Each number is 500 + 50 x the weight over its row's rms, rounded and kept within 0 to 999. Layers, rows and columns count from 0. Numbers have three digits each. The size before them is the row's rms in percent of the matrix's.

# layer 4 MLP up, 512x128, rms 0.236, rows 33-87, columns 0-127
087:464568539482486426553397513570476514586559531510461468460484456395548559464373380513414414495479541500514511515458556477513513494531516509448582523438441547484518490496438535572520452459454477499533577461465489616614436463504529510529504531521545540551493580527528499481444484480557496538431527490485518557543461557544571534495450544548546474508503465519571521614491502489639492576605
105:424361461515521546506509458516540459513502504501540533603571532553490498517465494598571588485526492424504471596523454547521465475541465448492478536480607544534494505517493507526440464469410562510486532498427634442389516473554454536366442527543398487398582515497541433486477441492501503511456490500423524554425525445504477456497518515472556521388534520458494443522395467520470542522511
103:508481587505470543483427465607554421461542472452466482504492513501574480444544531494496547563504530446505457417461470546522445499485513435585427543543534545527464463438495461585559477511496453419480499441475473494431485528534510349601455560581588419471538541468461486436519505429493555607551454578494488467397463448503539435511417488398510480507557439534517480439497487501588503479411
104:516451526421438483451546402475477524542509462500524412485586499452479457521451547613620529497431447537468467437553429458614524546467476465487576497559581435458505486564463521528450542572465512476506438500435451486517484464392496461480414585454473512573476530510557564497490514461469478461498472505392502536511522449448490613530442528530560422479553509515502405463570547581439466546563
093:476558448460565434374485533569464559437510527447505412542564572404566525499416546507500436445484415579584507475562449509478507535444544426542604484534488584510430469485453591559493522447472458507482500469436483562524508468439429530529556480440499422534493441506556513462388428549468429428470392482487515462468437459476450513439561460491487539463491478502453498525433495571475502425520
099:503543452468479475536446571513516516447518529506447502577439524462569520545551473533588501532390517540496455558530467540621551505452548507329564492475486458496583567536385519580563573510545500517532448426506523552483448531471462515545433598505526498442416416479492502504508525523588561496511517530545537518486510446607441493505426481523409611492486526449479486400456524434505526528499
105:500466463487477525408534556524430476426416457449445548503597496440377557513447490466577442627450461484467462478514500499518433479543474508494581546429467488443515584534451495506524507561538471515422383529442588547478471588577527554572458475392470558529428489472438493483510487520537486495520482520560557503547501467527377543479493453569518425509482519568524492544432484482561588475422
100:493570496603558525453449501507455509550480595556452504531455513449489599435450575554441374489414474587502574445439541502569492584517490439470480503505535506499496525516570505477495485534565502487429623541466559523429447554530472505506522524593449558451371396399475506531508513541393512495497473489502500458469568499598464434508487475498525543511553493526577496537560481441470575558502
097:491467588517457403441564400498459477439396436432473422453533462618444478647473500428438570459464488515466543514524457539489468522501567490493451553521490489569516502540448467484396521517500521493473507526367542497448470513538416384545490456506558595442527589499451494475493504455523464451541522444512534546553508525468512512475552449435484544485540416550488540507472575505600555484542
093:504475523561490505529536475498467642505404551520518483386430564481601565554453455475547528495487473462513507514531469584532528506487506545483478408505448504466515628531495563544489573580467506453491491487521509462608553508567465494463434465422481454501445545445561560501606517554506521479557644483557534468567493472525557428504502540475516462340532520480552481539446481530541564458450
101:554612457589474638522454472503408522431499494513480511463448402507477466466517446524520542594472541416497445406444533406484537465510459477517527517484461513476538467445464500522454489463489520543561591500515553458400580546552465471566546451557538540521427528499467488436455470482536442517483417429444521475575502530432428531472544444511453532361502498457476453576569491507573595503538
102:615466486502480577469496532573467524510498362450538484437482545531539515487520436484395506496510552465446566505515611442536443534532529566546503484563510478493554458458426500511503499531546473538480499504511486486465363428440525424409503435465541490536534536504595582522474469466468486435507591470569532428527456601497637432523481506451617578499456512433570510477460546523467533492484
097:526453453463453488489504569503526468481536471523463568474646427524517497513515493544581557540497580511562496521498570509438485456455453365561440512553518548494629524517364518554528430488527479500541527588581583519491489462478518587509473442566424562480500483520574463509439433448462571529487542581561484535555552475559431560478521530410417495522447525541497474513543414483513489556551
116:514436566555460518486437413412495448431485540516513443465553516480541504585601511561484533576544531603485504452502593480547449445501474484513415535503403537474486472490527570501581589577517448461511440567506526490427534514558451528489559557494544543384570458515528560447402508509532451539564543407517523515452589520490478558495483514518501530639507541475471501496446425487591425478528
105:574565453403451420534486484555409546440487445488581403509483461438514531584460510440489396517523485507528455394498520469526491496525480558450519537558572611485452539525482455519419541442433580380454470465481505560506543511496476470529464482483510527459511586504557486477433517427503510477411436478474454510479562518578513534576488527511481549347533619480529524501470515487467543495600
083:506448510563444480515479556511516524420540454498550473559442486504431562532508544475556537541550461571466406495434495543516602472566477451426556471452446497483607537504505519574525467506448427527571523500437449489468483499421524568471539584565529535410509449506536526410470486508529431591367524516514432497504503489599474513551486468446439600597529392594490546473464516580544542489530
097:551552456518541425535607436448498448512491477393443499494517450539510465497475570621582535488531544445485515512536500471479466455460441386593499556479560505530591511512493453492519505447441546507513510523594464528479399457637561568482500531480628492547486527514422468572529483521500479516538468527472477485480499421506499475502627517523550405506403546542445530445457452463475404449522
101:404421494640522467501524469446441565424525469511575551489491452469547541495459447511419476488536506478581477477490605369508531471589476501502431602517545477452463448473399524509450507478573424553511528502519557521440529499530531588549498543535486558538574537549487495598467566508575517403440481405496560539550578488527442500561483506470551498493440428539511525475438465553504583489527
096:473505520488491455425441546546554509458447520496542446521481509547405443580527518468515477476470445453475490570462491568604425515453495433396463510616482501578530553560481484462560467522403505576500485516430489528377484449541451463516515573350467520465447469523520551526534516440492435511550451558509503459417448615525451637487443495481488544547445475511520512501424549440558494520467
107:445463551504477531470491517614443555467466538474417452493409426505544436583521453528541477519470380530491529395610469467409521558495453433566544418495410474549547472508444583423531507554456478475552458470487438491492578566512470502463577434574567540472514437511509471466480422399517420536491520527480491479522502553465445450504585433434478564532456525555559600457527481495477515496482
105:568480548466555548574529519595487503478464335471539530518612573597415426445480510481534463565465521516534413469551478466464495549478549520542417572570445496586497488458606539468481496486484560470537453552514452531413460440534537505503507615519457562527436499462453489470499462477508479566542539545548527510519464503507560578533582511384483520436461590531507495460463519480556411538485
104:521548493396464493571556499535510483467457528531466475456657514477550565502478430482575605546476499513523483582508447487462646524618575454453499577421477516497473499493545488482535372470456482535532476592500477411435582496481508508496548466515511541512406390421612489506460447541562493520576465497450561452522562539492496507502501506532425531501447555528537519535445457483443506488498
103:488453502477468502491533410534517562433482561433452468527574557482467559368459430478489522522467542425516536498402439524502360444518415479516512528378510564459432407454460502503536457446447514473529537586487495538437507502512508497392489437583475471543492406478576473450482612392505564576510445507515481454480549462523514477471530410465446478508538482526491531459394490488429490497505
090:527512496456478481340401558557487487431444508561443442538457534502459543535503543550489553484504436396475534505441534489594498497430494484408480521419473521493527474461453581472575465515553536452437623473484436472517505485501530506513482450497508433463519516397516471487417574540443574421523552525516405493460526435502515541500618498476508555473505492521541506527649477601476433444490
095:505463417486466516465529493454438527461487467454569507508526551536420544524545489539590528544443492412603505485533452450494563464469561479544465493631484455524478539527450577509501554594527498456554468422527430528424499587543479500434513492522401519527414629543534453463482461537472544433521504515523547512457476504506450474409498466488414485369539482572438478428515484403516478620459
090:512429535503474496488515560519498466471503472502537481581572515570461565445479558515480491526510519469553505490562584481521536470455415469442481387516416488468545504439510502573511524527498492570426530451474527466491473580484421442570495515437502430572389408607483443556440485440412400539466467505527452446432497566490426402523528470538523496462481423445543578483553383435482600546488
107:556440471431449552513419467440577470483592438547470578642460585469539478463488524545559536490508440433530527537480474427519485500490463509394507495481554482471516466484458499523533456511495440526529464473480482546503534495602561566551493469539522572463470534466400493456550584525442595528421576391456620555454515487407493549565470450518525504567445427551558446510480409486476508542493
081:569514539495469433562476545512563457504480477395541540499528495513556364454441523535532369502507520506521467399530532499536466515471581478506526541401447517616581458345482508573553494513554532508546419529482522569515497613505525419518484489480478522536516503466527510495383462531538472598537496567509445481514397533505603539486465524475474542540464488433507563515557532554566522473545
095:479525580548464520557395507512425473538407482400453506527482389447475564467461432522515550489547488502572481455482417459545460484458434562511509565441491509518416448512486539482517500460447554481566446482517540420493510518532496401617539511570586413438446505454477531528454561418519438570546471604480530502539428493446528399509451422492515550419488514524489576482475429501479405488470
094:440555495569566513525580496474527518577495492490530478506497554543460603468425602477541596625497571461469513469498357490490434448541534464510469516567464527447486535441511457481543578532496523581488508402481420476467519490502456491494410480461520506502484512401437522507483471546566574538414523503390473476414504486475480515552532523534553416582466481500588575451379557543503509450512
101:472535484473514464616426506546457485485500445496474459537510602560526465443520519497485512422469475587436589444429482450536488519537486487551529444454522446424544528506431556565616547478486504559406561425562505512484417478530437450585440571541506497429522535455469488435464501432456484511392541482530581518515595536566537515524537504443473581491564556568493580515482546519558583471400
092:561554525519452511436588566564448511459448555420482457486493545534392495596524565565540492464525453483487510604547520485442615446541496495529512516401521465452531565543614443571626507441525443505514475507479456479449479594455451565515473489512523523623532501551554556437545465507586568554561519574528502483454474483441540521514471479461512459541533468543452523472461466570479534607457
084:511593517519439472471570527602573504520475475522556555428568488580470533494537553528460483571506464539494513402553426515460480441524574481590585515532512429478549495476565548523542447546491399485519557401414547504500522478486499523595541532513527480538546471517495496508566505442590481588415522451479478512627478552518473501464460522459435550552459558458625554523397444449494581482532
105:503471469489501470510415568529406494446429461509500497549493468438562517461441618474451499553518548496537440540519532486467596481452573446489531604507481491438562505544471531454440532535523562520436529469560503518523512487497623572447536563382541505415451452565366502484385509489431531436479456432478523525495527467485389432484407422484506408462559502545466535556509494490515539507553
098:567492556478525570482434533540486534544445487474484494400567588497544480528493520551487463486621454605454552500527467524513528433568449473461444400552555454449670508442499501494460519492329513497540467578444520506517579490523551491495487459469605466422445511557505557554483358554502407468454494474441527507517458473504522491519505554440470527459520482487493525486553442465539542497547
095:510444412518428449487500545492466464516500501502462457503433497575557541428476474573481542531427468543462464497544449548450399438487509541481496594536465468514430483521472430525468486516461543446564496482572554526464542587462538494523525466606511485474405516528375566541441446556447554465485480549466597482550472391533454518390483468441619500519411511540573596485443569480483553515569
099:577424602468404510467520544512523444506529522464493544515527510483445513460473489476521431532481533485514484560486522402478513642590575579478450540522452498426511501403542463428504483535488453509547433447410569428514508470562472530602471511530466552472377469511479479478480534478482555430498495583555431413495468429490497531576445417531593519521460464576498520510518480551528541636551
100:495489427456427529450554514511446548492454510524502498393520505481555504531557591565547488475492483507537481533488549477547483437498470502424516420487528475561507434615499482467541502409449554474551493506483513433519522493434516444552591497563467495516579465523465473423414527471488475467466558453458411538537466448365477464488492424457392549528457410496480505530437427628410611489594
093:498529541429493619464509565408461473519566480634520550501518457547491485549459505610440446513485451432466527440526464491579458525514478492497513493530505626475490557470490554513468530530432514439476541470435540516529497543510412443587584473433443598438498493470480508523552433460540542472519548540436413486494500598470541508527543440470479539486507313501529497484520532407424504467453
107:505494533412421585465480559524514489473504553461523479530487492511548546515512505425477509514424521501580465496472544488526443485532464535497537515494369604586540462629453586554463474419497335511436394524480497508391449506528524521538492453497541581446547532449463512507477464456540506487502539489528523370523486502504467463440462489427578518435500517580526441574564593438523571506493
099:562522520421445518481454447533566463497516504510506477466430485541492482572440502476589452530578552444432568451507509502490451573483475508537583460408542470549412436665520547515510482517550554398530579457460559464437458564492406513531471532499500483474455506502395524396432480454423464457498476568401461528497521465526463460473470513472457529474496406535552471577454429491427500405533
100:407590601517436520471496420541538505438481542410490496566482496499489538469473591541431504414463541554467444495448530519561381430485554575462535459573526483507618458455472491492610458592485458530579549469491584440443517517541475541475544532584552485504489482404576422522507556501450515508426572538448522544527515506454453507481532482477489500509586503488494554523541581388566511499544
099:497534548576491401531493486493551463555513493498488467431487503344493598458485533487520527605465443596609479479450468431573553500527601557558559522490515584511486486496473479436610518476551422450463518527435519492543555455459566551419497509547482455467425558486557497483455483427433509523446470552511517502560499534585516573475450580509475453520543471490566645554529487477464442491484
078:615471412533496410514575559507604455421526518570483540433579532518479433457458484520559461556571394429512425597453402486521599501553472491592508569488523398460427544494520508458428511534516401521531510499507558447470555530497457482449458399504449474458485549473506471554439413500479487511467488612527499416510534493507521527527516450439478527528457460479436514548555544435509480465481
096:516382537485468470553442539462482463532484545428426497523495519525474473573464524474508514517437589557521531375538422568510532429519446515508433480498500445475507566465481587492420442512487517451578474529493550495431575561552458534464511491440495529473565613474478516460553404426603504455507482581493447457535466428501465443495613523480491553432507419412513534541504500447515564427624
096:430529466524544417481547387496529454532468464439517497560466484504600536536459608503431464523479572399513490442507537538516507465591539542542443545520554486451458408528502540572520547388473520478550565470567437430394533546467548513519553564482435500523425516467557504433460527486527489582452397494574443448505494474450446528542494452524483506518437520394415524566523588520502497582535
099:449424515447597505543482478472517492589554581528449448510554499525529444510450482528367524492507533502540452456468468506498469481468539505490461526552500515454449478557579558472612508392535533485503491494496429449492443511487439517516562547475477515482437483476513497558523535464410418490595511454511468502538465408492335551400465554498518575583457458512500496536448613488616595478431
099:587482484446456528412440520512571540504574459540514508574454548474495509449504499521455521551591507439500517464395578544541510470562538555580406536512559519415504526481518526494453478363451508476470595519565578565455517503553482333434469528522433510479478523534523479416511455542460454366494523502532542467466505434474450457445467503473509403527462510474490518533447489540522597497588
089:500442519545509572555485556533522549599563526504562441417484504482492469455482599513468457500465524569483510520543395502463524420447492563464492407467435516478452505512526621501545589541499465544490492597576505535433567553521412450550525560455455400424503490490510489454439558401479548477538408606480500508446562480534587467544435527439566541438434495503480523580484517506466470447432
099:582571509471492398518482432486491618495495592475566451509429462625518539595455475479439470561420547440513440354473485515462506524462517472622500453527448475600511535474505458477467553515500533473451502596469454513483525637619450564478439511488428483483501471501476547450484532520493538504520548472485470384460472531496439444455467516517442476429475542465449520498536558456538540487498
093:628492508474505489470396440474519469520455433383398510541415449514573612555475493532416465474551497534502491543517586541542475602486496450428531493537563457454581570524489450513547551570552560457531452421460472536525563402433571468538475530526548534500490525481556489453479399552495451548518478543509528416419498482475485539569517490501528608577514493522522483460394472504501501443470
108:469487438452450420542472492466548474457532469543530532500526524552495526456520461440460525510448529491501496581535537541496528498606526444484458474526550462521565508563397423576526468440320524444565505555492541542421440452480559468487530568511476514543443492491428467542495456501393590458568569531506442522533459527563382424570443377504469559445488511453504432548496455459553512525430
107:514488602497484536479516425530490455470460449450448549453486505496354505487477528487471470593544447508538495433611449484598512503442440521589434509513552475579513498444474525481521517457485412611515521478560425502491460595478512477460465516514486456468507568487515489449480500445422577437553565480436452472431399625456523586461461420474590535506498457478572488464561501526455435578512
090:515395517521466455498473461462449592479519481568497497567573481530453459445502462517456447546546550455530472466454480490473567522552406506482445443575532601522491373498399437467481486462447521471479554489434595503418446436470493421592534558548548489401499491531484527502421498498468473500433498467438457469533548455499554452442514621529553503476490366422507471507380460490491477521565
091:492513494546492557575485522515440539629546598527494456500448570425504527541476517569454502550500415541395510574526470512444438505501567522483466472588538496442552571520451498524439542459485592568529396445418581425460523467563548492571496498556495436469504534590537488471461523519552510371453466476498558569443457457443549483429485551519412427545493462500510488445444564565534479564500
# layer 4 MLP down (transposed), 512x128, rms 0.239, rows 33-86, columns 0-127
093:498409449534552504464509508430536473520532488439599477413566544617475475534453478504613498466463498529457392477470479510473514449524504445442461513537485526490614531506513519419415567508511481470402488560445471519429372461491476524493580475513442482526441480607497536489453526504435576505479576466525550460557513600385444458578494433549494475492535483465595543528541550483538502581467
100:609567475575482411434476454451470455541574497585461459582483504545424486492552461513403471550485481560460475462551504505503478457448559459501521616455371506464530407531485518488529499542445464494554490488548399506516565510488557472535558462463506486531446487557505523433460529551525583496470609407550466464571643496535519524492503574496548461463444519515487594480578555517414475494462
112:471514380461462421510541518433563472550502402568543529524409553411537545482467550503477474560438504485428483499468503480471491520537510536448486547506457495420458447602612426482533451448504548417524510475482486505532545468501541470485553494456459433478560594517488466460497572466446507584515502590436422659501516534507596477502549509488442427533491428415429449464506524448454451519582
108:454585506533504545409484471487423463528409517534454478461496464524461484515470404516530523505525501600481544421498473444527544468593449500507532469593477445582453523545512506528512418434512452496403493499435410464484457565561511533492585382411586514545460525552488489590409440558488459525521528517383538435583387532501510480501514485495539474490459527454435482450497428502444604501453
096:515542413510439598505524486513484551528484541522478531519514472544394529496571417429457444397441496493559552611595513517487451461580452477516411431540483412519584405438481414510535470521497529443500487547548485394460498425491580510411402446479461487520493569495538465484479467454504473528576572484534553504508393504493483529495461420485525459522473426408563509508439483443472502424466
100:455458465462483442476571488503514534494424506508490429509423477488554480485462496590461340515460498524503471436488571503504550441428471380450474493575425504529480470482579461496565480521472504522515473492560585466400503511407453550603401522474572470515494501496523466490503612522487526427480418446494560481416555535557497454426587518499517569461487434517444578450534391580455483506487
106:504438560554536514477549561567443475591531528496467491454501495400578477508577582472535447422440495476548500553408464553442512554510445506495473575480440487476450498485428444608441556497446504617469497421508506526546565483468482522571541511600528473530437543465477534467495541415464478571599575519498502559577560581445550503557519462465415500485518425561462476509407527539566446546443
098:389537495510503506506471462432573466491463407513504447432505593591439448489473465559553567534483400576536462435500551484464509499580534471515569379416552501497540513482469512395578464533552398537432464423514468527497556488514480491502542542554520465478504465481466540452531522475577440514496551460454623413506528397479496568538436461513472580514549493445592436525553444446473486549502
085:478467523465515604558502502521473553458536487497603569503499483485526410496475466568568438477486481482442553436551520557547494400422406525592505500560664516482537457438526562479548516454578478529531481475465433471505438523463518553509477492502447438559432434502405498556497497495556538564521466452567613523465422517506471426490427527450566500495447575562546447488448484484511387440545
107:538454480443526493537445504510484452419564566535510489451516538522517507490538494546519482455554493491514429534540460558424526482487449481491565457473532548536522488417509456441539486435497493459516496405645431438528415518479551467460488479428589539576514586488475515579553520539488419511454440445535447406427458527576519445502530487543574424502487517497561499625372548553593585592485
104:491504453468439548478415453579445591480549524525540516433369556501467530478586495447532526411503495433488529459473464460420533475547486548530473536504572486525434505476473572489505450524507449521550484460499478497477543555406500551517441517499328413489575483569560597544463546494595589375447401478535429488487515496475466473409498432498474555485481505475510570495521445525525516528432
102:493554545512421436456463499476465538586517488576517390436505442546534586399430536510540543572481492465509558484486384511522465539556564531533491462540487577388541489488501494552504536478532421513454491561500497510545447490427572444437547477555512537485418514453508507509492521477448411408460602455581484434476533456474540493444435463530553540503508500461381563506547437561468503596604
096:479500498574485515580467503507530592538510519547524558541474462527541432569486437528571546507453500493451522601578525583516590404475546496550545524578528559504444579538409449478523559478467504493472516612506495530441486484458497575486512501589535502459564533506435458484481537475456535539556535564497600532463452425428418452549420509480606432549590604424454528527500524562514425555474
102:450563548466473578458573483465445475444533424490487524429528605500484466478452471506391524527554544480489404456460437465529516576399482490456545542396506490499422490516525452460430411457481534472539532507512457398447504496492495531466496406482460559628528544598519478487435452479511461384503499521467470467496443399564505511445505438568520408437437474552479570479420465506453470566500
116:522443466513504507490401571535420511380526571498474507530475535479623510467544426515496449482512519457547554503525512523475551598492486483567606534496556504512531381468485424487460473493392491536423514525563531500568499499492507601465449463536411446534477485500456538539497446452503485455531460485454532550450452552501460497533533490532600493347630511474422517409470504461485515407571
088:500508582483487497454554514442440464512505547484493480429437478462552564504427531452492550459453528527503522372450442462581376489419529501476468409445515495483481511550482504374546473552547549476472567449533528448383470538461469498455487402598483479433529467505499514503458415566494518480419428468485630461418472533519559520458449453493469539533412443476503508462492459485562381557490
085:468566511503485558413541460567495489497549518479528464420493498434421491509495499469488445529440591558481517522488570520453486525522419591444488455584468399508470510478511430421548486591457492537488457430434368491533561456537494500462528529554484389474531524482608461541483415504469558466543510487552419491548547525662458533545543474524469538454559451540465570448504394536427529521484
102:478512507434521597475477483412478464550497524475505510602526568507450496451535501565462480531349523489419517499500508510531574492530502546496577481477497538592512581408541539481465512572522541520455456437470478427430542461451459462540516511496579497437473349486569532567553465543596476469467467524474508506557531437539479428557461493459420464570507460535485514469522622615560567430456
103:497470408537532461583536493462569452502600432393494446559506482506600457527405398524507458496536578466455507469479486447436525517474536468437485457504537470457452484488509437475500372513442435557492469447457517546490506436511424515520467456515510434518507508429464452388445457482466458580494448442486487492433511377449585418569468435439489522559478473429526516436524590502414510440479
113:517519456456437506458495448420486482552520513557518484494428552465519514584535559529503545550445572497416541506509411544506478527493509540510423528494519495527455557480519495475550566506530533521452490427447504466555470536470504473533530504447407522595460491614476628467492525464502503461499536603447431569491480415334572477555561400530533425472593454539426435527511506614423485479528
105:549428420517491520524544480489550531560615483509512475529415456544490560473490484488438434504485480512490494530503541513419470475523496534473493522556514405509541611507429541542581505452465456523443543514540654516541574429482504511522520553557449360468555525498626591462414502522468528515452473453508566492539562558497530523488460525561381489498522603447580550456446512545565555542537
105:539440455553523416514546549565521493551432523443555556523524450513478465523487476456549485446542422512500431479559506505503483559583528478479486468582494479486526460503502480417374577574515517588385546611541463489548486443526418465479501443487568478507444462523490475499404563473420475483392540428522494569485601373482489534553514442493591442607598461497474544507500503513486530514462
101:552529381503532479487521538482441473508550493477560626542449544511537418489476495588445461567555513462486466573522492521522550507434532504512471519592457474344536511585464512442558495534511495471469460498483456535503550583436549608534583567549518456546661484488555512527594521559477448517555497490481448567548521404515511446480558473495505532499479393536462529532513399510476474476559
087:502552464462482504538497530599449487437513500586420446537499538456518361434435475485499502494524506524504517464483519465550564627519423522604513529567506440446501527477491576474539537595517560456486503577500508508579513442451448535517547464456581431514528443511472549446555415412503445502554475371487555460455531402485507506599615518428518496505540536561501528584543578523462493496487
090:567570475483507463498392552538471539535415420525456500481458521488487461519466422504493442423487506526534518617462468514440423507481490481582486435489351481470476494475461450432478537510508443528509455486487563487546467536508493516480521587525595507563608446431391495492489445466440496508494611424409518558506510561481543568372494484508547496505567529485498445457435429593518529419553
110:375542493450526503516537450551462490495471427484514510465496470520574555589527563464394479533493553518491465542513536518531538543421515505519460407482506579399608555513481637439478478497500456533505486582574529496529530505449481609488522571445487554448454484510482419491575497545503559501428573533524445454592551570569464498458560485545469524543481542505566586382544490538523461477402
102:550454460613478483547507528486516559491481522532463510465453525534458470620529576490436505548545509496558464539539463579562532470442545564469442421490502443425523562450520495479517548564499542463515529526526529547513496524508595345534456516529463500529536499462457459478542534353529349502567598602562547511483481525428526390559437518590518467493517536493435527559454526523459460509509
092:424403539544455523550566534482451502497546431451450537483511510513493410523491484576545460481599467483492510480518467468418492538612556543453483468571498507484455457491526505517452496511513490516555579474399517513449499418494587561469502541493474503483464471553510426527496416490531497459571523481493501516533484422526468490672425451535553528490462430611435495514571460433391342519442
085:453488416520481531557537460604595492470479465488444479488486473526501533518518428510443534537559510500404537473513488504469477463434477515632424523483481439466457488454606483510473545423430406480467507384484461457466449470507570494499455418473523545516527427534566555448384576559438474538532503553504473529406515553512527498599438454565558492538485595457476492382440470416543482482543
100:457487449487490538506441473437489486497498547527454456542455441556579570463534404472478429560541442605567466513552510493495454445516521422545492525440562419480434558397585581503429531440522513482403490545494592575511453449554504472507556489489568510477569434585499471415577516450547420442575475537526559537483438535513491575425492539522515437568475563455511523585414511480474512520576
097:549602541438523503529559499490474598506441534436540502516587422534464448468430374464467415491546546488518566499518471449555408571411603471580438554507566441516469491451611438495400545483468501544555477499523454530518539459464545558529512491542496501515504440529469536539513469491423442572493507542447553495506458491424448472442565578523477495568585481443523440545460603501521489508408
097:426451472511595496501559487454552463463555474506492415602551532517541508463514514583430511451564502481498531509504461498537596610525588506458518548509478619531532556476551515423473481553495404527574528553475444551481487431457470473491547548569460588544519421409516533402519413453481453532563489534533443543494539492527555447528518611523581544582490516490517514524526541618567474423494
085:476513450575425529476458522502532563490536548544402497528422500468466458483591556581598411500538452547524492565522561402536465548434469519549530526488462521420488515462494589438480559458495605586446528451518437541497503471453411508563513556581519464432435473540580419508411501519460573518511612579600501521508482547503552507543498513515473492456567424552519507487491485567554495453590
113:449498431387478540467496479496493465547466406599511511565401551477515427541498490531532543488517527510405517436488478546538552431483441527448433509574477495495517570518490481503469596529519560540544444489472509473600475572549504537527513573437487621490402425547421491519493465513457427431636506459435422529498483464477436579530568488392542505405533545472562495515475458518552474455477
102:501536463548519438470636451459486489540533465514479499522477492483494508540451452485535508608464462435365522514610532463486555515422476543482520466517519424586521538550556450440540494469582506598567505443480409482481449372517471454406478534442534592564602563446483530407518522437529481544444466475523549475445476468546502443488501486558509525524430461439513418532405491513477473556557
095:478464519520455470505429473517406555510516616516584521488528466450489487538532531567541631589558513522545533490495542501541490426492406559564510514491492519561487562434530548553512498513459515487527556462664455517371552516511532483479498467506438514532437482400520452377477440395451501438564474493513573534456468579537513452508483471583573510511423555496411482491568504506504526525559
103:451551533469456468492569462502504462485448501469457513450590525523477542539563435511510511419507507464497448527521548528585502530529497512612560468528478539554478461542537601498535468436542487508492496493545532517494476561487507579439440478432536659496569438374458514614472494478408545503506458566501495586438521580451388530481629465437517524548476542507480558523446564412452482448433
100:472523494469457467487551601543550458502537578502505538503512505481504525558421520436509490540610476563446484560491509472406463529452445511486488482561442502484465551553632497551513452516519523498434540534443432485495437580506389445507477583483496569480548401447449523554664477557542459527601496486491597577476485527484499518436527495481532377445533435562504437497513539412485509447447
102:576433508475483474528488387494519424571534560535494534621544514452512507430470479489550466390483494553528389498504438581501465439505465559623541507503520479537498493501457518534539500501507508549533592582516496441487436525447464487528504523467478480484514484410517560492475461575544479461583364443545533520610503507500600536394519429535467513469456590635486511470504429505551522529486
102:429408533482526455474391508535536422531446440517515410501436527573607473570424557517528538549546414521467534403551554463506473447520400510517475489566546456511522488440513456501529527490529479522469523493451392449522570441530449458374429479371462486461529533450522481468606474477489530497482448542468513459485562503514484491463586507408464471452481515488527432469483447494455445369452
095:516472484593467553487382600481578520446444438413464427560561545465531533496497515490495475516529448569491559555507475470495448502484631529462456478495540480509485492515481451462552487509508422494463535465546465463533574506503484520512518433501517642506532410538577443553553490611544643545477517398435550478451522435492549528521437440489453477472495511527615499417490547543450517411486
105:589495400498508476523508444539540445469512530453463513498408523565560558486538537516510478468493532450489494578542521471520461540530433468614632465507499435498435547567498412417546428457556486475427579473536525504547482450508449500467424440495422600461485538510522485463572469482441627612425487560508484550421485566533557536537494450529548542481603540439490570497423506559507547508495
100:527398525375427503555492418503501478537539556436446636460539507384414522559511528562470533511514535436584505494497460424508513558542574458488437534480536471451464435457419551482470489510489548579452411494481502527532551569429492557485502548486517399508426452449571532489485516521571450425449482525499494463485447514415532477497389531530466525477446455397491600564558525476503462498509
089:501436519516510527542472410488551546470493512431497498522467515523428496618530431375436500508460461404518471446431499481451381515511531462609451503483512540556455564571538473495514537541495517585444495599603557475493512449561558519476549532609471479514563538576471397539591479552497412484531516466523411451536585484511583479511536551483556437511562506526532500451433502478565550530457
100:579506410538500506478529506527521463530483420472478628464456474501430500480562512534502527436423553453487632477458566443525440486418522461492515449554458508465398532484477466443387483424500518417462550486450529539476579465414517584494536589554549463585452489488533445574475505502531479547526448578554433555448482401520485547502448463565457527456522585476462558543573524587468487545465
094:522569512452481578528562528459638553522477497536473512520518517604533552512502433531593616488499478423531461448450493530414502461491542446491479422504572528556503563420490470449513403487466443417492452556509513472574568512575427475523484525459545503551491371527498438492556489429515480474485557472488490490583530476509504429567510602522440537512477531559452387433477503558619531483538
090:486539514570604543514465561523375546500469432541486543554479542586497511407461615474546440499560480488529546503556517418531580571470529552501521442530495569532499495489509511481476584531466416525547498488504489447564510478590512545499433522474486508574591453514514455516501498433503512539582322510495461492451542521518492474509456573518581484435509534532628501461571529528609533445562
107:562428496477502475526537543523591431537478524537527537441466496432513429539546507511527480505494551495516560463526454383539549457507497433486497462570401524482461436509449513464544535574504552515452552502609602428506528551577555416532471529393519495578457471551518453500540501513502507548483471610425544594461459511482498466453496504521512503505587481554541571352548551522619616505491
083:562478496515482474489549515516567461497556500400509449369414396488502541545403417395585519543486532428459497416572548532507561508523441436503501480459553489549507524526424467548547529523498517538485537471558482450471436505468514562479406515500479464591438417489577491566505443545376530444512452463594530428493559477574452472516507428447428521541473475487541463477426546531500477551586
103:533421507474487427554501557464511497519470399539428543527524541515534393533481523521468537596594561510467484461467508531517528454443437564464483416567588531489532463498552579482478527503502514527489525528444553423513447443528453492513492459518525557535591439469397529553502531502506434391561543438549469446434519575416516440473503477501569453544430602510574515549467551415572609481415
099:497515519542549474509522499503564535492575488616571501479590457510427538535502492412408598502574547448510467501542482492476500421416407496565556550621556511458485557499485431584443511454515469501479534526612500428545477525521441470353512547490489431488532476522474553566538495507530532527452447438487453535554534581498524456497483431477382480448411466449436483533440496468495542440429
105:406539483504454536475558469512614543467472574399660460453467396542528501546526562509538428487530449551454533427526520527494521424445419489499498530594474409533462574492536530441494535532432496472522548491520515587515552425534518489540523510531519447493454506530504476538524530594496557555576588473523472548418390458502497473412509479447397548514525516480525425511528439490545411529444
113:508499560494567459518453504432584538475447441391442497492532347548459499572546422481439499497451428468579447551496523530543482461463450503504373423508543401537544579549492561516476502468542535431468490486534527458502569486423473497426491545572565476563451501489533463556504465561440504472448594488467426603455543506507482481477593491416470564447522484486437535439454437549465477566485
095:498514390549412495495428494508565500552519480474495503546560538386521396449569542510478475419448511504564518465363477533443601458488472433466552555522537564526448489539439478550535591521460492511469482533525491524524469575486496493534608466570455580531415520512516542564550466448536567522390536481521460577529443555519464471529526565561423503567514491462550554584506546507381543506511